config = dict(
    head_dim=32,
    vocab_size=5698,
    tie_word_embeddings=True,
    init='normal',
    lr_head=0.00791,
    decay_shape='linear',
    doc_mask=True,
)
Each number is 500 + 50 x the weight over its row's rms, rounded and kept within 0 to 999. Layers, rows and columns count from 0. Numbers have three digits each. The size before them is the row's rms in percent of the matrix's.

# down: layer 6 MLP down (transposed), 512x128, rms 0.15, rows 213-392, columns 64-95
# up: layer 6 MLP up, 512x128, rms 0.163, rows 214-393, columns 64-95
down213 108:490486632457546500481491576540522510521365507423540514488470558462498445430488614497527523476486
up214 101:402492518513502603469483577546543519512468462483536484641418550470451519510492482498471507476497
down214 110:546487541428427511426580495505533525506508556505572465598486537444453487507494495519570524533472
up215 119:425424540566473550487487469545520553580456445461524536511471457464447475511491527623465571525513
down215 121:513537487460412574465467491529557445537476515446430512451424396477518567503499422548378544442386
up216 095:442452461483509498293444436534487632537426448489480522498494434458567478523524541501543504557483
down216 099:455437567482502519673536523539463338523532525493528509516431609563468505449482467535454522491561
up217 086:519418535490384443575521500500488496580495541529555466502427578486483567558502493504396559590589
down217 085:542476487540478502417576515440554517608486460488387459508474480428380544495542545525484570481439
up218 093:505473480471494495531537551503503476524554566453586467520457473446518505522509519431498498528502
down218 084:554509554551455482460488572513413443507470485476554565427580560389557536631493523437502586421500
up219 093:499491494505414626460425494452492504489491419548559539622408506467447540465495499525415528431577
down219 091:430560546492574515543575568404378546451545538469520460456551423476536538476479500550477472424511
up220 084:503489441529543411449406595480427461496468454586537441474433517453553431461500505506472445467541
down220 087:584522580462586488566391406545530512480519488464550410460469521519471449527506397423472484508485
up221 095:483423522540477489481494446499477618492504426377564466515519575514490418451530481504606470469457
down221 093:609428510465431556506532519601471544485609446495482496482570519621492513551505480453476513504480
up222 118:504407414584456486435464420496454505476567508452566630442441664465478487481520564568568522525512
down222 115:505470419541507543497518484552511531536521411522514616464578543395539438593443384510435508435506
up223 099:475481585525468543418486428536533532606437379532493559442523562495537452404435426486502477490434
down223 086:566558619493511520487437567430584490396501565535457532489495544478500458405549417530530501464563
up224 094:436472541488496508511512477458443526428525521449594518563411574493389586466529488509460514508609
down224 092:471479539510500483441515430427496508593505447487530535547571454542533503490497463470540543552421
up225 117:492465580530437539513457568531481510520543454453550512611402548477346459522581509552464611447556
down225 101:435587377511480437519517410423460495449559508493541514466487458533528565447452491540495415496499
up226 124:357505508488445528503416466564475506461533548530512598484461519497546451417484465549417502457532
down226 120:521492583459560411521504580590486435432528508436502513412503526500422431550487464553431471521449
up227 098:533545472563498536366516552502540571487462511537558491532400523471559543508523531521525415429518
down227 097:484486527542479477548509514551477474513549484468608479618447538682481515480488546538521576559504
up228 113:471439477454483605487473328506528545468537530492529505592522467472380473508486510628516577497520
down228 101:462534495574468541529514548477547545525529489396598528473573549509567494520499401551463470559506
up229 105:478422524577462432522538453549484489553543544582481423502467420487516514559485517508446471514561
down229 098:500510378486571416566461437564477488507460478506476495537526587453446472485541431520504489460521
up230 099:495489528518474513494403483511622593549520463519485476466448453487441546532534505492468553517553
down230 093:406489549546445554507500599505513461547556494460510557518457497522476532586488434457504520544527
up231 083:526524376556455591508505495480517452534560451511517455476432399479590500494537509498546517411510
down231 085:501501581466486409467593406502449484461580579448474506531500493467427497528559564472532505465569
up232 087:445445487427424451531475572510493499459572539557542505518491488502442430550425493430433425478449
down232 091:552451560578536486464488490540514504577548438449508544523415495486576454462472483504516454514479
up233 090:509462467527467580433455535550446552446499499415473581491503486451418493481477611476503508496492
down233 077:502528466469574401502492473559523426478446628553469523404488488559584566434495537487449439535510
up234 091:506445515558522451536515503544404502580581445457502530547467557503413484520463589384496574544551
down234 087:488492496472538605479479560500495493474505509480541509462475536491453538543462410543508467521465
up235 092:436434424502457399490557473545475475470483558448550440529445488487514479507508563439568521550472
down235 085:552434551573471431346578505544399481486413455531603480481505494399522452528427527480532591560510
up236 106:427501545487425508369459509476490526629434426543639439477480457465580567512480487524485505464497
down236 096:467495463536466492482502426551509549502506531486506508527527563400530438528466520488442519554516
up237 085:441498532418518507501454561576432510483523489509510512476517539440417487380491586556491518439504
down237 083:563520544574498501511490524572430475550428493488570494504570495555615574531440529520556518471480
up238 085:447438520513500582499398557572555466441526547582434523484508516466456541343478526575536428462480
down238 074:466464541559538481516466495535496550542498634464581471458466493486609579469598529563430525533535
up239 110:514468451598484455514467433499526575506529524490521450486501484478490495525429477478603527502491
down239 101:532493481639457572446484458463456438390549485461565527453510496415507417444462480519583453525434
up240 107:526534493555525462454525424531537460513497522508609574586386407476546502438433612498492548448510
down240 110:469481551505518463462601365472521580506471497536434484519562474537414466455515496521528546462483
up241 094:378527474508474483517530443465568542460441460362594417501532506448480572517497563535565524512483
down241 098:530463523485460485525510537509491526468555573486454552454444469503614522574523511486556455467498
up242 109:507526422525437534474515513458457507512505522429497491531445478464532527468499607511578521455459
down242 107:539535478455515494391553629520541515490502533456549504485495471401529502447413472565497549540481
up243 100:406397494480465403484511454520556572548511485423585442537520578476524410511540467414459453519523
down243 097:469514516565528556540495588590322463560546422561521419484511457471533567474478573461459496508491
up244 105:438551468488472583509521463554492519510499503372542549601452512460467590445486601393537520475452
down244 109:476512517465457530566547492510447500521486436508521394486551454613540486530428483574572526461467
up245 090:481540463563527582503516570426546647521592442488566439476454516509526459388513589465617550425495
down245 092:507537476496517473463500501532590501582461458533449483565543512522429588517446590534589562573491
up246 100:422472533548518476539529527470394497487501481504538476577438461490469572510518508645425581398519
down246 095:488473475416514476580473564599493432557499449512531565520467518506480443541450542474524548502500
up247 086:489549446554433573494504561478530532522533508450553461516477404486564508488447482454513438399609
down247 086:568553525387440397499479449487522530496560488521484589542526444497529541549480479515491462495464
up248 102:529442470481521484392452455523481543450455536529574534500510491462428461444466510463486571464563
down248 100:452513456476448466549493523602601571518501551503575529530470456422361443497519497525453568417500
up249 097:387516574445398439422462446541480549549520492448621498552482553467569412466524482515502465485560
down249 090:472510475580506444531571501546546548484535533568524502486507516531498429545514490501451434511531
up250 083:519533382470540529490499521494516467627426395528560453490461407435500548403523445600437545440496
down250 087:403548457533504522523436584496585457468456585538542474521558540324382468451556490415516480525492
up251 093:392466509507537581499529462609520535603436536346573451536435496449495551513524554450491452500501
down251 085:449542517512548485502468443450565575458517446559486472500476449485643436420622472468451490524509
up252 103:450534434564514457446524439493547542465518474521524427521581454468516506417417498530445498496433
down252 097:433523547544447489560437514427453553527429498451482539463516421429398535429467548542494465508451
up253 091:469530475469485458474507411474412538459438545427496529450438390457528531543505512500419541590451
down253 095:567534487473514552545468516406481573556513549526502527480517476429470452508479480579483578530461
up254 100:479479526528506549518546530607438514575574485478509473484522500459486408513488512459494479495525
down254 092:487575439426440527531488542462430478516427511481448488447479476566560541490526418569479487501422
up255 116:486479500485411554498435503524487520513443479472535583489507560421555475427527524416476579535631
down255 121:511519459591469518515515504561533362466462474552460529433532527366540415527546506581490396551518
up256 098:438434447426429522541536506445398476440522523477609484508495517490400413512561465481470504556470
down256 100:553436434480406456524432482584448490561493496504523570486547506492548546549474457460530418614489
up257 094:509476469499574492536432468486591584580538561503559421583499488506524483483472526521562489475593
down257 093:505610512490530504526533474519449520553487567453625471467541477449386404547533500458541555428533
up258 082:481444457638378460507519454500563519569525553510552489530414437497476515539507542498423613478466
down258 088:631393512326541574440518403490557500423485450558490502556528543512427592480448505537510500466491
up259 098:543460511540487573396506379514460595525548456510579551428543472472397537466475408520578599512471
down259 096:427451526513472508403534551583466511499519490439439497491474476531480440485529458492416544499404
up260 096:471516477468335518436512509478436529440428529486597561503534543485477484460407513452476528525482
down260 096:540492526424554412421473521477514465508551542524525558486547499557532455519540493445470442475590
up261 103:479489524521437612533491565491470485543480401473497509528485515465422480399515597532548458466497
down261 090:533514434499565461514507524461519532458617520553413414497539461592522416482519435485534479448533
up262 096:410367547498502493453442526543481592550438413544529523564507584461484479424475463581494548496497
down262 095:629447555506515557541482439478395497472566501502469540458423542384456483628487550504526487571530
up263 100:444453475594486509409482473559619412520460503486477498489560499489537495487376454585521591429574
down263 101:476511478578526489570606342516502431490572559500471480545340455424539463523508549504435479485508
up264 105:475425527540433541483531552525388609517433517463545541528482441504437513485481466505386512499480
down264 106:516451502577516568471523581459510502441553486517490523584479567618419461539533527527555450582484
up265 097:488479581525465528512459607529590597579508452474513548549435543496385526460511567582451502485547
down265 088:470520423501529476439543453474473511471498577524581535428439479381532467471454481481526490489514
up266 097:487482489600486639442433483502575538587417499503568469490435490503505514512480469502544520474476
down266 099:463439429478424573468471507506587563527490526547481485579493465596432550490573537480474527414448
up267 086:481497445492405499436461533506576497552503486479578497464490557440520466451459581541507610527470
down267 095:535534514575487566503473428431469449499506537498509453551409477409477459528519508472493511470523
up268 098:455551481556462580523507468519494508441565514487477547583509486500430542494502528464471533463571
down268 099:549469469514515524558503458503509583521506439529463408441454423510613506458461497497489561462520
up269 116:511479529476487467403555543577537574650495426514489476510502514408460483519509475546488462460522
down269 112:494609489474507576509461509556553503524449507527565528517427544521503518543479507578470541534528
up270 104:471491528541506567489523566542490533511501450485474494485479541447544410485409572505471418315464
down270 101:504483464493530422473549422484604512557481455526544432456463487443474494418520486508491456444513
up271 094:514541464585414591462482481495546601512445455436534487537467533513485525473494503462499532442558
down271 098:471452522499473481501515509595516387521526455514461555537571494631538429412560478492449511514460
up272 095:532486564511481488486491481599502564592405552475537504559556502478522554493426628501429440419541
down272 094:520578484471559493450450542552545479544529519491482557565516561539542437380521454402450517485549
up273 087:430484499513502475502482450572511611512535545474494555482514457495460522529413608574375548429505
down273 088:515521516507608579512424476522513575383459463542510517530565458504495507549518545478467450570506
up274 083:469555477624521571437514374459483550412554499511504467553503437478480483463497575399557559479406
down274 083:481504606550531479529429545441436576619373453443542516530464549424454498601377461456455513616458
up275 092:506447463513458501441507492639506562572453441495514452468549418414558461517550501563550495556545
down275 104:481542432480465592451458542455474443545534557494548478545427490427447427561444516529585496441576
up276 102:489489504685499578509423539499549489509499410493498568518407501491412388503516600458510481466471
down276 091:464482536485516469519478556428520432464425536556472496520424515340503460484474513470435503554491
up277 100:478450457521524459509522459519487551627470465472603452456483489463509490494408458454537427415559
down277 092:486479402489487461510558513452458512433483564484479504537527477501551488519507499499527519509435
up278 114:520473492473522508512599452478484568604505390433532470462476454428478487503455534424555512443528
down278 137:561520472541494506579556601522485478458508554454583405529390672519569426496488469533425471527570
up279 114:460483412490462553464444504562511554569522544482592468482532421428479538401535575502512549452642
down279 138:437472503458469534507498526504509506495413567526657427512471560440583481430532532496398526496503
up280 105:476515481517467444543524463489571497522537469420514455549443490499555545480490469565462575446552
down280 102:463522509447479541499359581582623465444530488492520512426413574546545502505513536513521487517430
up281 105:555409463462446521494508467515468531462508492592567484491455584470490382448435624547515568383524
down281 106:564559548432530434538487497514556507462458422538552362454536472514515457499578453480551589515518
up282 107:531488442460490502405445540491554434576550466521502522538490552466531417492551522456603512464513
down282 106:513446529444517488462535516606471610442509523497490489471541539546446561425440587468528512517446
up283 086:513481439513489518517534542592450417519445436508493583491461498470524551529527529435505587476530
down283 089:492468531513458546448427480474470583407569475464488490452547538543473411452546562486522444516507
up284 116:508456515437419489477485497585459472470531429432489523495417585481485483460462483517485480523565
down284 122:384492516498496492417382553548455586515467483574575516448538522651541470495465515514562520441475
up285 107:487462585459518521527369570546514567547461345530485453503501551448555463471462550490503515509532
down285 114:621445493431461493464436546584524547460478478481467441511598538421479530501455530599621517525464
up286 105:520445384516433429468534392558490530567555500470491604606403487481435530477582491394488536491506
down286 099:442500540556489401478513542414447522491514475469424553546518548602538463519424483421531561470474
up287 089:479482504493421458541463505452564536507431444513639406547488584479546527519509452515507483526415
down287 095:539520423507481548403533462537457573526629513458437543492487463476411452481556485470549514418530
up288 104:448478552469467489478448517482533480450468424556477493501469458440480498448468532542556488581439
down288 115:494507493437505522473518602544490585476551457522477460472637564405412623488439470515465555505518
up289 115:417474491581480431496420516533563524523410496490477562561447493484472447409451601521591584455497
down289 116:595581412411498526589468420583500424581409623482458459557491569555471505458501505457466558497505
up290 097:524531506536460525559512549482445472502583551492481600533518483502319546475515531403503533506440
down290 095:473544485519474571481443390400565581535496540520587479451421349525560486468475454530460468537509
up291 100:491581496510456527486509504519432481491497438472500479589537488446523455435568531551556415381487
down291 097:536542536538434454497516475534563436521467520566409522418507431470412558545475454512563526413515
up292 075:455516551589523613513515531541508479490462524422554474585497571486533551522395573402435557401510
down292 075:515472473475476425542514498450411502437556535464456507423592619489427356531492505470520507528518
up293 107:473450490523412469493503444505508436593524500440501495580525626494493507439526429406498616456526
down293 089:477538464605486466520522538398558564547485451497484423441450582501500391510606464504485399508570
up294 112:428506444525394520434519531567579492445594581555540538522560467438508433444456468459428453479555
down294 124:467555421581587514513530433404489444537438536510427443569520417482471602468491489554491477452512
up295 102:520495531575464577392392470528412529549485543469520536531499484460423499496492537508510607509507
down295 096:457517492478569436560498453444561554523443581494571500584475518492494548537566560435456515532595
up296 094:407500492504493524462445455494510532501529471447529459591483492419546442426510576524466569454469
down296 102:475445464476475589490521578410495545493405432523550472439533490422624505462527397547521540426541
up297 087:457539532479505459461513550529592619571471539450459477467509434516545562492478500547502346429486
down297 084:511492516606473529489519596492588566487549518445487476548498448571543522415538397455485561462535
up298 096:519402506516480495528467509480443473456477484469523634484402592491363469521632541471530490496493
down298 093:491489432471540488501511539573508516447472555604448511538462487487505431525553509490455491509464
up299 086:467497385506447464523532417481501493590507511415501430569404515485515434519424520463534634480527
down299 084:550526507529501449494510582560567419565518523435343515439438452567520552563492494441511570521469
up300 092:467517445493496506404488574554599494551399503486502418462521419398528485457582526591485541423470
down300 094:482455555499585450549477545553480444528509541552450499485534531483455473500485545403526529538508
up301 102:526525419475524450419541419463529417590497488505525475497528492466444523468437419437478579496588
down301 093:487509592608499461435514572501504460550462576458545533496519524440500446559439564563477489557377
up302 085:509447574524525549520497525529409486492601480516521564456535567460418417499465557460434505563460
down302 075:473493576474557487500549525553429426479461569448455457540503417526603559477533567513457428420461
up303 104:466541421529432505448449401508465580501561506451505515486491559491487573494503599406522625539606
down303 114:546504491514485528398469531488560467477499505534408457480398471379554538558462505531561473447456
up304 095:495549469475434503440418492478478489497517453408544559569494502474471533461578513393520616503558
down304 093:527441504615472513452506522548525486493473436545497459436458391660540526514501499572456416491432
up305 080:490516452568469494505453555445495479529410501530575540657451564489499450494508427482506463413506
down305 083:551454577497517453500485517488435579510507366558491541432542430445491521561476512506551457473454
up306 102:389520546570478519498537560496509589560539513403478477560450499495472531430550531385462549575441
down306 096:524468534500581540526575455370459414532522519498432543507545497479430393571480572453557474463486
up307 105:462482497547541570522514488523487577466470468417528479649454483483488451476464556472583404554533
down307 106:431539548527495518484554491474584543487465483492472448516424504499577505468536524457516512532556
up308 118:512478428501366486444495566540448583496453515465515546613524481494526521505480470498493528448512
down308 106:427460545503500514463457555487479607470536525511545449471612496453493470527516467485505534503512
up309 086:457476525509500443533540479554609506522492586558563424531532571448445537508529493572463503477463
down309 081:538434547564531408473503366507417521434576534467477495442575563403394510586567514446608429505512
up310 100:477479501518436442450425585568560521473371501588480463546481464444512554480528567498467499387501
down310 104:501545433447467559500502522504508465517495571525515489558527448359571448567571456452493480421482
up311 095:535504504507476451476490450505555500521479491547502519486455603493511597438458563602533458441572
down311 100:458469525597485436474505460481450486521447516483483517461419505641481505506472499481542543565487
up312 101:452416522460475583532480552501543491429463524527617512497505635481460494469556508547515558506487
down312 099:458449566505587501487500424450497552506498458582472507480405553525484455554540442579480541465466
up313 098:448549506540501551411424414533562533495445499502513522588408540491480515468483508445517585431535
down313 085:583501585435540437505573556477477393561456486523503490506449539607523496507482516533468537574420
up314 089:515479495495469515480372531468550485577560507515545494472488439525578487585471453438447480397500
down314 086:476508483498620527514614389468488461536539549524381396498447525485574542543518427501496512425467
up315 099:404422482569364471525479533465508471569501434444547467465456527484524439523398471445465564512534
down315 099:566498499580516459533499574471427635566427450458549524457492513522534440502500530500457503552562
up316 115:485493530498479553504498529529488564576419446540489571510476546478463523463530592469481471500583
down316 120:500505518454489581459476529489549506514419460562595508592417534323593555523473526500420530407463
up317 102:513401425597460443456492481540429473546486366489522521491483491494575485453466455450619487454458
down317 099:405494527579517568492483477475454612587535542477522491613526513435523449504452500466494535540599
up318 098:471469504424517534525539478502501522552495527468517486625553544431491500527377453499506522477598
down318 098:510490463511504538548429479524506544475507507538450425505578439373567482505481499502493542535491
up319 099:445465497625501433483512540547546581549540510375519485488482495499448566452506533545508521440527
down319 099:493492553482532490479510499439428586529464524488583506544546471575561562556575480406440516487518
up320 091:490385529498485463514567384532518537511523488467532394505525583499481511511415473478455421539613
down320 087:520475525446516495543584561439531566542482546423533442553515440469497493505542516529414537490541
up321 110:483450498567403486503502520562452509522485507541492464436512488469486516513391598472349483502577
down321 115:492451476461507474497424565473385471599511467468542420525567522446581448524596455456445432557480
up322 111:460482473570479581411468421490530572487480520558582527487454529478478526414448575390565500486473
down322 111:523538500504468427489556618492557463494424538480550490512507575531507492489534482420565509477369
up323 100:468449478516475517498480455439449507523537526528537535418493481485523478528521535598563464499433
down323 099:468448518521432526542475466523614482404465421598499538483475450431611520524470480557471434472471
up324 100:396484495523438573436441517494504596486458383558654471538438512443471487419506505495485601479468
down324 113:574540487476531532466428454495490514518576486482601478495481494348450454473570455453479506473509
up325 099:474488451497514514478501430548543503471560560514548515523361491471578579514503484596442481431483
down325 099:509512528525454486526509540516491470528476487526403482490575568567494536519428435488658520446531
up326 100:417523470450510581522533456518468430426574532504558481550511615470508487439488489566523492558605
down326 090:540487580517568500473517548603478478534447468433462528473541433471565533495455476505465506516507
up327 109:543514381477364578430446513539440518435593399488562530521386540472443427486519528481411611423549
down327 094:487529481440518511531574499598468485561505492483467563530611560576579443564498432507458599429477
up328 098:537484433526539512512448514463562523506534402584561455518472443513454472569514497487626389422585
down328 090:458513540587493533440533497502452548473531484414513546546504424452595473488475444462562505503532
up329 107:586461468505523461427407482526582513532478499529518475477519482478579477493499532604497443408542
down329 102:510528479584481458514501503487520446515492476571449492628478522444583575540506487506524537513487
up330 121:485521503505511427499529464534532546536565504517433518548420443486520463446489569553537507489564
down330 121:494491571432464466447475578465553518471389531503467460441471465354540517531511449531489487466552
up331 088:509482493588519489461324457501552516433479572534536481548412493469468523437576555540552532516473
down331 089:540530485488389489542542545501480449518482579492519383528440523530453501517514589484432492502496
up332 095:487486517538495534487451534481571520499447542460472537628478502502500454521426495446526514465567
down332 093:609455567458537545529486538436417451483535556436513453538498560578537544438524470535511559521455
up333 095:439520492519462540476476444471505559518557419472546463515534541489493440451495460495552468544512
down333 090:449579555481608583556520427572471542515513501503412479482468515442429442521503515571535527613503
up334 085:535447515530453516492493481554556492605513536524580487527429578444400534506501514520537539460552
down334 101:523602491483540539417487550491507483547474486443487558548524541327538493515452514415436501468592
up335 086:488478538520514459544512592467490450529546460470562545487503616506540443484512555512540508579589
down335 094:540507520513497509517562443535492454490623488545481572525457483435439559518520493399519489410490
up336 098:483540505495455445498478399501534566490576449582502474569576524467471518478426550530616514582586
down336 090:507536571561503496528384540515516650506429517406562506547501423447626489539544493563471527472515
up337 098:521548543506453476370443472589533500466475505493553567471498547484535528505497497466474531478504
down337 094:539560510436480507521500459464503515479520493428501591518487556463508495613501542537455494526481
up338 104:477558553547483508501472539504517656463499462523501492606501565488494515473467492501442490426472
down338 095:602541534526588525388586526464482513480493583496551525396605519438553528549496485500504544454557
up339 115:480477522467478455527511474459405509556546516377536511637407515490469533570487523372527514547553
down339 107:491498483539541458442566473423509476563460517512513509535362532515496476458385532544551472531458
up340 108:496472416473473377521481518525459428416552583489532470551394504490543448508389551430392462454553
down340 096:543493587567520542447509548465551589565454569544507364543526441448461448537566571545459507519498
up341 103:454502488513468543451454549495497501478448437598487505549501533501464535507416526513453495510416
down341 105:679509508462510481533517585496457478452429603430427508527388483469476483481530573471478506535407
up342 097:474501526587541591532456461510514503474578455523513539574476486491516447339504536574471495507494
down342 094:515454546514538441557514498456480557525433563464557491429417484540469561553533529512468484489529
up343 083:481478600431521461481449559532586522498473485539476479468493474458484536505462418565389534515474
down343 083:408520468587483416480465500455523529517526504469447448533526593627457469467525488560537551553507
up344 118:470405435571407539489378541537403535548501551560486427637468578453492394443476603536524491455527
down344 129:500526485427525469462398594543440528382462465546472520519513495382435556524482443532611493452501
up345 098:519514442556424483483466443534465544509530381474556591508501510513530537476462489476650552502569
down345 096:485506580503560647434485510510511461502516533489563452520572496446541507484515479484521526498556
up346 093:532427479452505527560592558526447442586587545525534478509485513473443536507512514510448467448481
down346 087:552520513490605544365548405536514572485465436478478437456452584421527505500433572489530418550491
up347 080:532351462481521452427498495593512482508442531562476550479488443417523499544503446608511534482456
down347 086:604514542578498477482513450448481563589437452524489493504505459544544517531590472451527576507512
up348 112:493484532468471505483525506506569456638489379525484485462536422461544519490472552556507500515488
down348 116:526426481382455465434468518599581450457493558484568549541462556367529476516437430504522538532530
up349 101:533471394490538475490440469502424493487506543468502448526466550497522408452492494445556557465507
down349 098:482472530446527568411583468455509580497429472502475536475480398502473473498384592486527514495431
up350 108:472501395509358473505519429564541482512615514515488435546549399466431512495467469504520609436587
down350 107:536483519515523486457449525581448514572448549533518575503456537495557520413465483467566366421481
up351 098:453503464496513585410447439479446603487436372479559482523515552467528492477465477563608519449449
down351 094:556542561511584489424497558541480422494497541494427514507635527601434507554438514549526507571520
up352 095:444423528546423545451534498588515566588487502444623531495475491431407570494491517470545606464535
down352 094:517455463505467537511481490469397550479533579547548505471514545446474446463541490466537440423498
up353 079:498416452540509424395437441607425547476495511528468605434504423447517518511542461569426633507490
down353 084:542493535476588488455452458435524542482444491471447477563481504643479451585492522560569498508464
up354 081:518456455582455435530433493514491501511526531568517502451473518514452546529514475496463483452555
down354 077:458523544561436496500426519520499464474476507450534511497453509715485558477518430465486524467505
up355 089:492441541479481534440388570571484563591480376471559506473533517458480509465527458507435453467487
down355 092:523471594484520522532548462477399460498539494434460571483403512461559567478533540489493529564561
up356 090:413473531501523483498478473450438453445475473517529543551463498488407494463410474488534469473477
down356 098:564456558402508447447512547488521511465542583478490489460537479426537525573487510570522571494467
up357 116:512459405465491399526575488555414443613539460549464508487464472469497424517448487504528475446467
down357 122:549574477439527555569527542530432537506515472470467485552473500459507474496543522494463563467484
up358 114:399508469440374474401437475558476529436496487536574541545485537480443476488439463436528566496512
down358 113:422426495487545550462478494482462523424456469541505508484469586433486483579389468446574517513536
up359 091:480405432487466573511461401483498603531532512523481456552567545422499504461477571492475537486591
down359 095:617508469459582488520536520493514469475531533500496490487348480498433540550468517503439532451502
up360 087:442442424537478448508526520553566441530460533519491483524461512453469590442519509634451494437431
down360 089:568485531523417487467538475524489478531479565435499550533444534498477532570464524453462572496445
up361 098:423418483528513493547526512446557507507481518477494475566502539484463475497473462425434467564506
down361 087:431492501511494417561558526469461466437492501478496394556458466465457548527461516516518476569529
up362 095:521513458474527507437378411517512521479519517452508495599443619463534466470478495547524552489461
down362 089:548460445514496546476631433524526494492499457473536518479605552532444469450449539502501529509421
up363 090:544508551464412485491582512485466496478497473548508496489473516495399500512504490430501404463551
down363 092:565477475495519457531435490353466485531473514561506515426615488554435551598573515449422483553516
up364 093:456534488474435535422463542500541522518484472459503522513503358433539534506505457466561634484540
down364 092:536540486424535511593494498499466424563438501428479424539446496365590477459523490458448498520450
up365 093:472525467498545552532500497464530545574525508405507510557482430474495454486493403582482559529528
down365 089:481547474456439499497445417552487528520528481470402456671488547502518444514516556454483571473472
up366 089:468523496498503500552496536554509491493504438426488413671431466503522513483528532415556471513505
down366 084:469525469529556505480525510474494460471472495475579531507471453596520520490402461560520599486593
up367 095:503495504559477548465409455434413532495470539476538492480460477500526556464529640475565520462609
down367 097:496484580414536440373419461570534492515381471461485508526462480543529465469444423510534511543467
up368 102:501464389486486538390445470620419467518529535437477594553420532485461585490492536547518479413555
down368 111:453484511535524531486458536435489482448429571501489516546476491547485495547505607632504425490462
up369 093:519470390526458526505564516570480502586450431489468544553502451457468546479528671425555505507455
down369 092:427439527504551514447499498494546541446525544519592493516486547528642435434535498567544496586505
up370 092:359486536563342422552533518501532462596524431479469541544451457516500541567463564496556611450513
down370 088:571462578387557456489460385571514577437518397547530497477485425353527447449487449564471502480439
up371 099:493497551532434420503515576470459444492547491437458471501425499474492504498513428440558483553432
down371 095:605514480430431531657629493463393487517604571463476464539520521509490578545530526462515491416468
up372 104:462597518454477443510415423502460562494504485393484548515530530467431534449544466453576487542435
down372 098:435485515532502451414527522519457493432441502504501446570534493467516510585470504564421461535484
up373 094:503436421486468462523510480543486478498499545461572545445481503488412542542488489438558515462527
down373 096:517483520501559472566506478568450440543600508480470517464494402393464501612490487520522513531525
up374 097:463483447513480464519458470488487534416442465478557379465465444478511473515543484571465553551465
down374 093:488625471506514466413506517398461656528417515489427484560357475530543534486450439493594539388469
up375 093:505426519476520534487517499563471482530478479510472544497485472476403578421523509498591514450538
down375 091:542442497362567491524474496500462437456469622486500483449483493438517576572452491546476477498434
up376 108:491418406517453455474522342554527534437583506502519527500493497472479472528473484477454464561560
down376 106:492425516460517509500505541427396514498463653448536446466521532465513397548541453398425467492526
up377 118:507455478509497493409390431600499581447441459506524546445463481439456471487564573578495583533478
down377 129:580452481471476468478478628524477474508500521523539508480564519414598483590458499474579508523536
up378 111:479467511579435468473448605510548582514441523383483530565434420523461453458437515540522507445576
down378 116:555540523395476477521569541461522563552517575555468471512485512599397464440462513483550525525481
up379 104:481431533519426489519409526527432562545493499441547507581452592453556474467476507523578465483513
down379 105:386477456433454492528489558545452527470388553550552483509543464714493562519532528491458537404491
up380 091:537524406458468526472560529466384494544488463403520440552511512461528442551578543513510478525471
down380 089:564488532497526549445513490494527485468501464477424482452428451523512527505536458531494512479516
up381 099:447522465439465482530430444509510511538554529488583449538546477483542530432517483465484449498472
down381 086:499531488538560458536448454452471540486558487475403536395505510474550558419590560486504470479522
up382 106:507453425523492486488534438565508486461556550492552607506529442462428548476485487484473473516575
down382 105:519477563524483392516555391554414512481549438544492477459469496461469465524543528373553458553538
up383 094:484448470517417441530505491520527572440546476584482488484567466483487488465439478503554486539495
down383 098:490496527399410584578549443481482576557548525487459591552460542511492530469521546467514552538508
up384 110:472523472454458430459500512598526538502501511452461408578558411476495472487477525414507571422480
down384 105:525527554488531494524488536446413513520532488519546402504528511603567547535448510497421549523516
up385 077:441520488519473508473474442595505493444533644474476555480456501517430529508500587540512510471510
down385 076:534533495547459459503496534520533458460470559547500479455425549437474519658519504489509467535517
up386 109:434432530492395475491494505550520481461461483516448468564409516456513491540474447445489557502529
down386 107:505476438474501430426470532495442382502485499613535596495437480449524541559473430502485499433526
up387 104:456487452537486473347518411490390574549467472522472581474482455488401490472479523527584584472469
down387 109:564526555437496394615474565610510407530454589426443427535557555475486496566469534495480487518451
up388 094:476498475505536533511370520433517602535430565506523399490488510475560494456462516450503524486578
down388 093:459542527566498484546481627522544493547518428455491454549481489562495550499556527488516473490544
up389 104:441487578506536483484499436534438635513473471525517431490489410464453385535480521506588514521476
down389 098:434489579511425393555424549536484479452503464563502477539490387541574473538562403494519574536489
up390 104:526463582558496563435485553581407444505529483511474576493442556493489433468493520602442501471447
down390 101:458555449517496437463455504457532556452421521514520443474521497464508536498508603596486520489508
up391 094:456510573461368474508534499552375469517514427431547494500526527421535420505575497484587529508471
down391 095:587524509553510564475583479498507546469470536439411542604462407428478499528545545481562514488474
up392 114:460449504486479580545465557519542455513512426466564457576388599469496425441400555512490529458580
down392 150:661473377542446513424497459452379476499559426458496518514454573419471472582554593493530533489536
up393 092:449599567499457512479482545508476549515551614493531574531404430526591535552549503512461495487517